From a checkpoint of a small transformer trained on Wikipedia.
Training: a variant of Muon for these matrices, 566M tokens, 8635 steps.
Each number is 128 + 32 x the weight over the matrix's rms, rounded and kept within 0 to 255. Layers, rows and columns count from 0. Numbers have three digits each.

# layer 5 MLP down (transposed), 1024x256, rms 0.0921, rows 570-582, columns 0-255
094161121111141091075138069131118104098146169147111162079138137120156155172068047163078153085151130117154096077108143166163176181181144181179163146146171123124146148178125163076130134161111097087048131071098161091211140134169122128082138080159123080129124088169154132116120121114161047099165132129140118078145078131125108117109125120136081110139155089175146149155102157153100132156127139120142165136153095114138113082107184110153125101127134117087116150172091098114127169131087196087103064121121136105197135099196143133137114089174149127094107187088102130101125124114147118151079146103172161087190147143106060142139106086182159184126119086068177149175142046088096103103146172169127127149169120089131125179117152133144142198103133132126142112068073163085193143087154149
134131138073147131181158101146122149130185177110105090151124180107085094063151121106118125102102150121107093130121155157145184139179139143098093080067124125108162158095148103154078142158120093101175127203131087148078096133114102124150103106110150128126080085194125158096195098107103146120192180126076058088189155056096113072102095114144070158137151179136129130163152116095085146155215148135092140131093144162184206141123117189133070121149138132201143120100133176104118154093150158175157130148131166100102084147146099128131116177106145098085183132114142103096087135174142159074149134068144165121142107114101146117154175050098156123171088145184111103088131163162127115131122129183164150074135108087133110126160135143120097137141127183072090173090078098134128087152128125
163132109140092127085170077078139106188205125141129156134100092153136187171134162120116130189103133163159112094117143111117142136134197118114089117115125123102133167079171110096114108118083092126115072195153105114127157097147174118091079078146132136105073164181193117126097132095105111103161117037220172142126094109137123078092087086144105114177103138156091121131094102169146165145132126132122112065134131114102086081185114048141136128103088183111184157144129140119139134095183116176140127105185161177099111171127133124114180169120162129125129101122137155088102115103140140125110174161084128104153099127070179171101180074109108144154156105157114132163079138137160141099163162072093110176112223087112114103099143113148186102136145099113167209188126123101149120080119152
128194064131199173093086189106157117122161139175131146120129096142101006170073121116126115111164116144145164158131139175108120153138158123100165151112115131106139151150148102127114135120140132149082144120136072085115125086136153143093117157192123162166149126137174101121077119113136133181172079097154140159057139152095156122157098049135111091133106173086136148119143093122120122138140124069159101123174092105102091138113178163088098161123113060164129102137136141143080149093106112123073083105102170146095149170088159116060174096105095128136098136164172150139107118168175087131143104085111146126125157088119112133143122134133072078133111143178211143182135157101075115179195068164155142099129153131042135074125147185096127100130146151184134138053162142159182173109170150
066078161121061130098161152075104205112119132134160074140101152117097172127083185200080121136102076117079125138146172091094187083149211144178103122110144099061165120161164120138154118135127111106104158172176113089113177118123162144084111080095117139147136140082111174171119161100136148151133140160147125089074123147107114141152114088175077089095180093095097134096166123174116153133124134100173116115134174140120118127123163107098180154109137099174076131123139161111133125088139096126187121181138088138153156138052209188165162092122127180130139143135148136072102120108127044124088123124088179114101147159132136144148131102138136111145167123095125128133095053147144108100152107154085120103127090140152123156119121136101095159086152144161119133166152116118143155102155146
159182084123137128084124142123117136121127140190090128109083132129063165101084157125087154102148173141119140163116128126071127080122128137153117128167157160127103144138170178163108099132088107144156140118101191149146199113115115191144159163157210156096131187089119131098127175115124095117134090183162117153143112129139120083102139099143195120120133115152142140110056091174104086122094087090122077112139100109127083153115128147101150117137109104144139158112093112099133148105175107153146175095067158117189144155159086075131109137141042159121140123112081113074112243113081131143133141120127143082061117162095113153127110138118142125149162124133114179133123156125116160152123099091143112159123161115157143193136149105139149136161111162133127142120103088098104099046118162
119183126166146092132104162160082078158095115121111154111098088113118141110156168118130156154130128132125114109165104167173088136130122162127146170212169118079141158139085074129104091131140140096127145142165161157100153148094131178140089124171159109115180099164171138123101119062091152149133165074147128166130124171067165141101130096164109115140092121108167148107142130156146109124122108138122117090123106109146132143090184132059186117134121153107169116125179107170105138108141143177154106116138133115063126054116090101110140150135108104093151135113151131162153159148158086150108135113078100085089183124128121170134132142129182152131179167143107079139139108148116125117111111119141165085138116109129107096145118083130144156049137147111132122072122131102168087119147123
130185132175126112157160137096134162099112109124152128116170157154126099123198160112137171127152111124152182133191155116135158150097140133151126132150169112140072156132149131137177199145198090185098172112134144131107135116123138200141111066062117109078101175100167151120147118092046135081195121079127143118110134171149121149188136116149154178115140094110104113073099114115135160149102143079126093163095109143107123119099115139177125086139119130132123143126162135144091139111163099102121070116123109134065153179098132026125192087123096141109125089153112166134103180115159146093098054121127151136079152118147127122135143098187107169138124078140109110086163158096118145119075123170123090070126158088130028095157188144097018162145151166107132111141173108101105157149058127
085184029110150106094174176181081138111113089192117154116146149188034178141119157135113151122123178090142114133124094139116115123123126141165171101130131136107131142108173120122133127164144083140130163116132173150111178171104107156094133135163123134073182154111152118089075114169118110113082109132162154118141090136107125132108163138145083080111174095094111134103107158152174139069155098145082108144113118147131097155139093161050207152138118128118126116143101064134110146083135084117197159117135124157122161114144132154121086099099081164116092156070097130170114153118119120089144160152122132156179135152112129119116129132128143135092128115119105149118136104139164147108068111109091180169131204140141136120166115124089200129136121123081094133178181119134091145106098125
084087155086099137158145157137107107177158138150102163119093099151091163111117126150121169187115052084083141107147155078107131101169145126118104146131099173120157117137114170065179117083155117118137097114185163119153121085092158130154130134059176141116140150143171082116109094128114105117177129122128155100173127091148177155106154145124137120172094129132122128146106157104117121113140085081125122098124119154141159110110168099115082181146122137126139079196138163151123119138121150078141079117204143154148139150128064113140139099145180137161138154157099105119082117122137163126108155097099116094148134175118137118140171162157120130170090132181125117096133115155109076115126114118149060091116091038123121118091114144194176086170124146156094150182185148094080131125125102
119087173143132071100120129125157165145180060103109197083094142123138091090194190179124097166142132146103149149168144161168101165111125081149137147130110078124108122110195107139185111115136135110096078145160103104142099093074130114166123076148068158147141131104187086119121129116137179071103050138095150126203101097103181101108170152154150140152106096093133173088130128160153099152077171085140149078172189088112128128142130098167126110131183152165153095140161102168044166117089105200097105087146142096132053125148167086061077120188109129127124111194075161204105111171159110118143161119092101049146154162114154174173146174148109136108143066116100032096147104101133132165215121070141103168025174109139104197112124177140145139176143152142165130115094094085122094133164124
110121112115171108092141116149123171073131169131118146191109163148098117133144152082107110079129097094115134109125125131080085125191108164127113128059058140151192128110146137120090135152124104166142136079074090125188200120116126105088145124131162139118130145125161174154159118102204128181078167125175139177187134125115096204143132125148131125113087125101090081087177190138145123085153114089135184058181113139119077114093103105116096151170090110179144159116116070141138214138096114130159089125145111119088098107172074155130131066174091104169177143110072114124141146103089150119122189133060123185135159137081110182100210111094135107179110120154130072153094167194090096151148138143133111094176185108143086137101165091130180131082150137077130161192094146131122108108129098
116148088168131102167158131142136197125113115101131149131103093084046130104146189144080140146120171139146159171116126109098107132099186159068110171124191125143092152141135143128163137095126120185187121158133102161071131111155128104117180163121092120119146095142172186125155112139098162163081123122074089137088169127103136096091085124181112113134153123122166152132054081113118098161044088162148075133041109183167098152142102115120172121132124131121149170107124131197111155090136141176129106096131126063034156118134079165071160126136118094123149117098146131147095190105140093108048130133132114159122153125105096146120199195096107066113072120143153077115195090145139125169165161158149130135134161147130148167158159188097161115126119093101098121140058115155126154131152113
# layer 5 MLP up, 1024x256, rms 0.0911, rows 571-583, columns 0-255
126147149121144122092159123177170108088141159232115073107110154106161143105118105089101155163100140155166053128098141072168108118133136146127185125094109072187149167202103112072110113117142125089161120110123149104160131177170094171112147087121183148139076104104115073076113143148192144124152154088075114150070130143147098167120196087127127107104160122091133111170112113158167125182116144104114165133081155142123077083143071133184108111131110100121144125164134137127106161153101122133072108083086089101145163168109151114088127161161115110147072098151169118182089123148157136189163105135157130108165132156131204082133120176155161151149116139071102091117142115134119098084146083118110074154136091142113124143149166075078140181143084179113120176123101143119190147062152117
137127123142126131147141100115082117139075130153041111176084161136085065126148143114117175114123126119128092078105097118080167132118128111146138146115138166118087170134147102141148154118111040153098132132110104151101120142095144166119156102131139082117171152125118107172069109154175114148138146144151134107122120191119111160095126096123185118117109093172157051186130201101115109110155111147139093143109139215134139172050122127132123142143156125091078151184182097167172054174113158126167217127099168139162089128121099194144176118129089113151132150144158131127152084114142176152141142188095131167061146125116214092108088079158116169128134095097162138063132174211137099219094101153118076101169141144158184086055157075091059167149119110067127122081145102169111087182140099
117172114143124158167097128143129091099140089144109105194116107153167103144122121121114100111080119139094111074151065125088094124132121090160091113173146120084173112089147132163129164166117094123097165117160087118166056122132124166121103161094143099097117129108116065085161120114211120085118164222131114112090211133124136154128140117161109128089111154185135114116159098113134099089114136116132159113142138182126132182108140145143157157162146077100137098132110167102136120124157107216122153150077176180109089166126130172136133108175110168100093108113204096155105081154101178137115108105101103158146149122150136146103107073160129101100077138145146171155097111125124149104113168136188183216202126122154100123159144049091081120161150124100145150099097143111174076114129158
149129107185165086130160156119112170151131128120129131091184080091103118162126142117185120179132105123129151115145152090112136141145148091135154180084103129141076081092097083134120109164148109121116107157103085139133144128077150085127078144114158132132168139124192081148139201208124118131141141083066111134094151138124156145128094134225138172113162106168114127109115143082177125132114130118084155091135152164105105165172144119097165147117115107048077055165105109107050061085163111178095071142157128067174043128151133115097107106175087170154106093118173094041114137125094131179193094135151162175188158125177136147149096121123108086088145129083135174131143160105182146129142176090088108115177110133080165116158083150121143100083117117162142141120155145148104133096180141
157076165124109163122129134145116117115162091098175129138080094127085135171117121106095174154159115150133106193086105120083126107106138135048115112136134110149125075122112125096162131129085154071135108126125103128070073086140158106151157139051154095154107166031137151157157166129110110059095096145136120117182094133122223166131098148126117184132080118157073104150163096186155129106171107158137175108192154109136167112119143128188091154124164122134114138136095161129060080085141130152064109114063174173138145197132136153134164145099088142076146162161126132112149099109154129087200131135158119135164155143099104119133140121162143160156100139113132186126088118189123124145154174108184119133105087168081140089105123106106142135088146127109106102148113096097206113137195088
095144080121075131111109136125157127153109160124142128126091184162119151123165099131158136133149122132122149167113135122171152120130100132125149094113108100056118129109142088149146207107134184149129167131087111093097135144163171061102097079077088088110145140139113151119101088145165159125188189121177134076134090125128142108112139150101128141131115195118086114165123134149095135132100074114082101167153158150061118187045160180166103104136135084125143134192192148130103139166115120102128098110140140117115069118150160181086122183153178170174169119128168128119117110123088136125113147198123092107115113118193053045149127146094152099126081110144114095120120122150170094106122173146163137069179087114106139145097162124130127121139120145090106084164094111179177177138096161
122165145136112145105145086139157115098124094132126101147124184143136080126091137098161116157117145177116109143148073141076117129135174078081099177151149101123080110158167073100077110162097112170114142088089173117189166095155098073150106096144142178119162134091096116140151141088159148104108130144158161142139135072139201139079184160169172142168135142224140135115123133158148077154046154127074149125096148097131112136101108139103174034153118147120118081131147102090181090159105147143083202090159178140152090107093088136147117124133139251153098119177064059132087170131098157147146140104145153090117157110136163059117086176111116113154095171151127146185133126082130106085112149118109175151128159068107097135154137131179114147120094145123113113141097107137103104129150134
123132194135076118104119178141081073131103096085127173105109130192122166134089153092132117112121092152139154068100159118124182110130138148095082112117110115108100126177135116116151111143170163179136110091145180162185147115096151127106124100119138093121105131099140106105081099126146155147120151154180108108097131159119123167146086110107117117135071108152103143089130117158173139158156116146141095118095131143149128135119095149082106137195160115102125186217137124110122132102120123174083147126121081093119167184188138161112133140146098111143123092133193091105121092117186088157088109080138125154063181136145149147119086118119179121069175125152146151091117090143150105170144162096123114191123069156116097084153143167146170108089118140166155183102102164118038163109145154
150149112173142116155132136171155110103096079130158146093140140068113150113101138116137094122073112169206153156122059171138109115149095181092157114130081137158048195109129128205124097118060138139129159055125108154137138102159136155144052131168108106109110099125173137096113140080117127135093083067135108166116149103141120085106130105161113129156095127129145090119133124170154101141124190166099112097156149172155077155179151182137126067100154133135148089054109187115131157088145080140181133117104156148087149153107130114096130132140147131098168105134139184142111174143195101122096097148165066142132121118154134172134196153161114159134117146063129120161147138083099169149199136130137173125163125122078135135140171100074111104126113138121100086106120112151149112118109102
162071153111104055115205113131181160138110075118089203016119126084123130180199129104166065131170198165123139194081120066195131132110074123141129102137102183075111125115128109134144184151127101156098148170095163088117156118160088110085138165161084143067074139170124174180057083094072183128182078134144082151135148169152144149088123135139067142141173087120127095197137122140102108158129104116098163137126151081186147094104136124094135063141131104071157114128112105123130175143069140121159097099109178157119106156077149151122102143160114130193117114115120137106130150145113175123114138104170134118089139163111173106145148077080181106149130115142063112104121155154144055149162101191144135124108156114168160135112119105120120164108177042119153143150078157140154138133147124
105109073121170062129087182093153106160091141090116163143097092083113085120111113111108146132133140120093165151100136135172073073139142141120083117113175086132160176136149156162165117153159060115104085095133096137077220111140144103155148102115111095085172118173157183131105101114141153026097104114053107162137159094113136150102182100109109144108079124108121137157144157145090131116149143153103123139152119158089169189147148117150126112140085136154117246155149131083100096163097116065107145145143162103160115168125073111131132184158144181094077098182142154119098191169174148198104152108102119068177150110095118102165111151160135181135140158094109101131140161145055123171131137141063121186121104141089068156189129177126085122090127185145072137078142133200124083124137120
124081173156143121126099082164132089143106128142062141114183081140113145087069108124125159134069109097168117190098140105089198120107090193148106124095089124122127137149113097191107174102158148089088135137128121127082124153107122173157099107139139123105150210100185160151152131134163136119143186242196190179162111159145163150105091125098166110132137158195104140167157171094092179136109104128103113167177127184124125135152095146101121136121097160091089148199113141068123142137169102119079098093131102103153090113101143097124168168171140149109159129158109130151079177112160120208151089130125119105115143111170117103135096075135110163087142105092110194105057141163143113096108090128084225136171091099098099116125088042133120064116194055089205105099131134110120146125082124
142128110181113119143125126089122180143096141131184148150127110119115152149117130084114056091115126161158099073090114136098125112161165178098127165135147116111135092156074179107124125104073149125109148154092098173104123120106083111135168123084125120131166136121164149180075105172173136113102163048132102122158096106170156105092175178090147154141058119121097131137169089130124149167178112089199156107087130105096167143113179082121140123109149098156114139147122141201136128174192092153104074151124126135094095089154091131140106174132130164141100131168127099176139072129138081165136166153149094103147138113142149148170137155140162115116131101122099124151100153111131098150088131125151109102085097156114127116161071171089139159104136163051194094168107144128093083122148144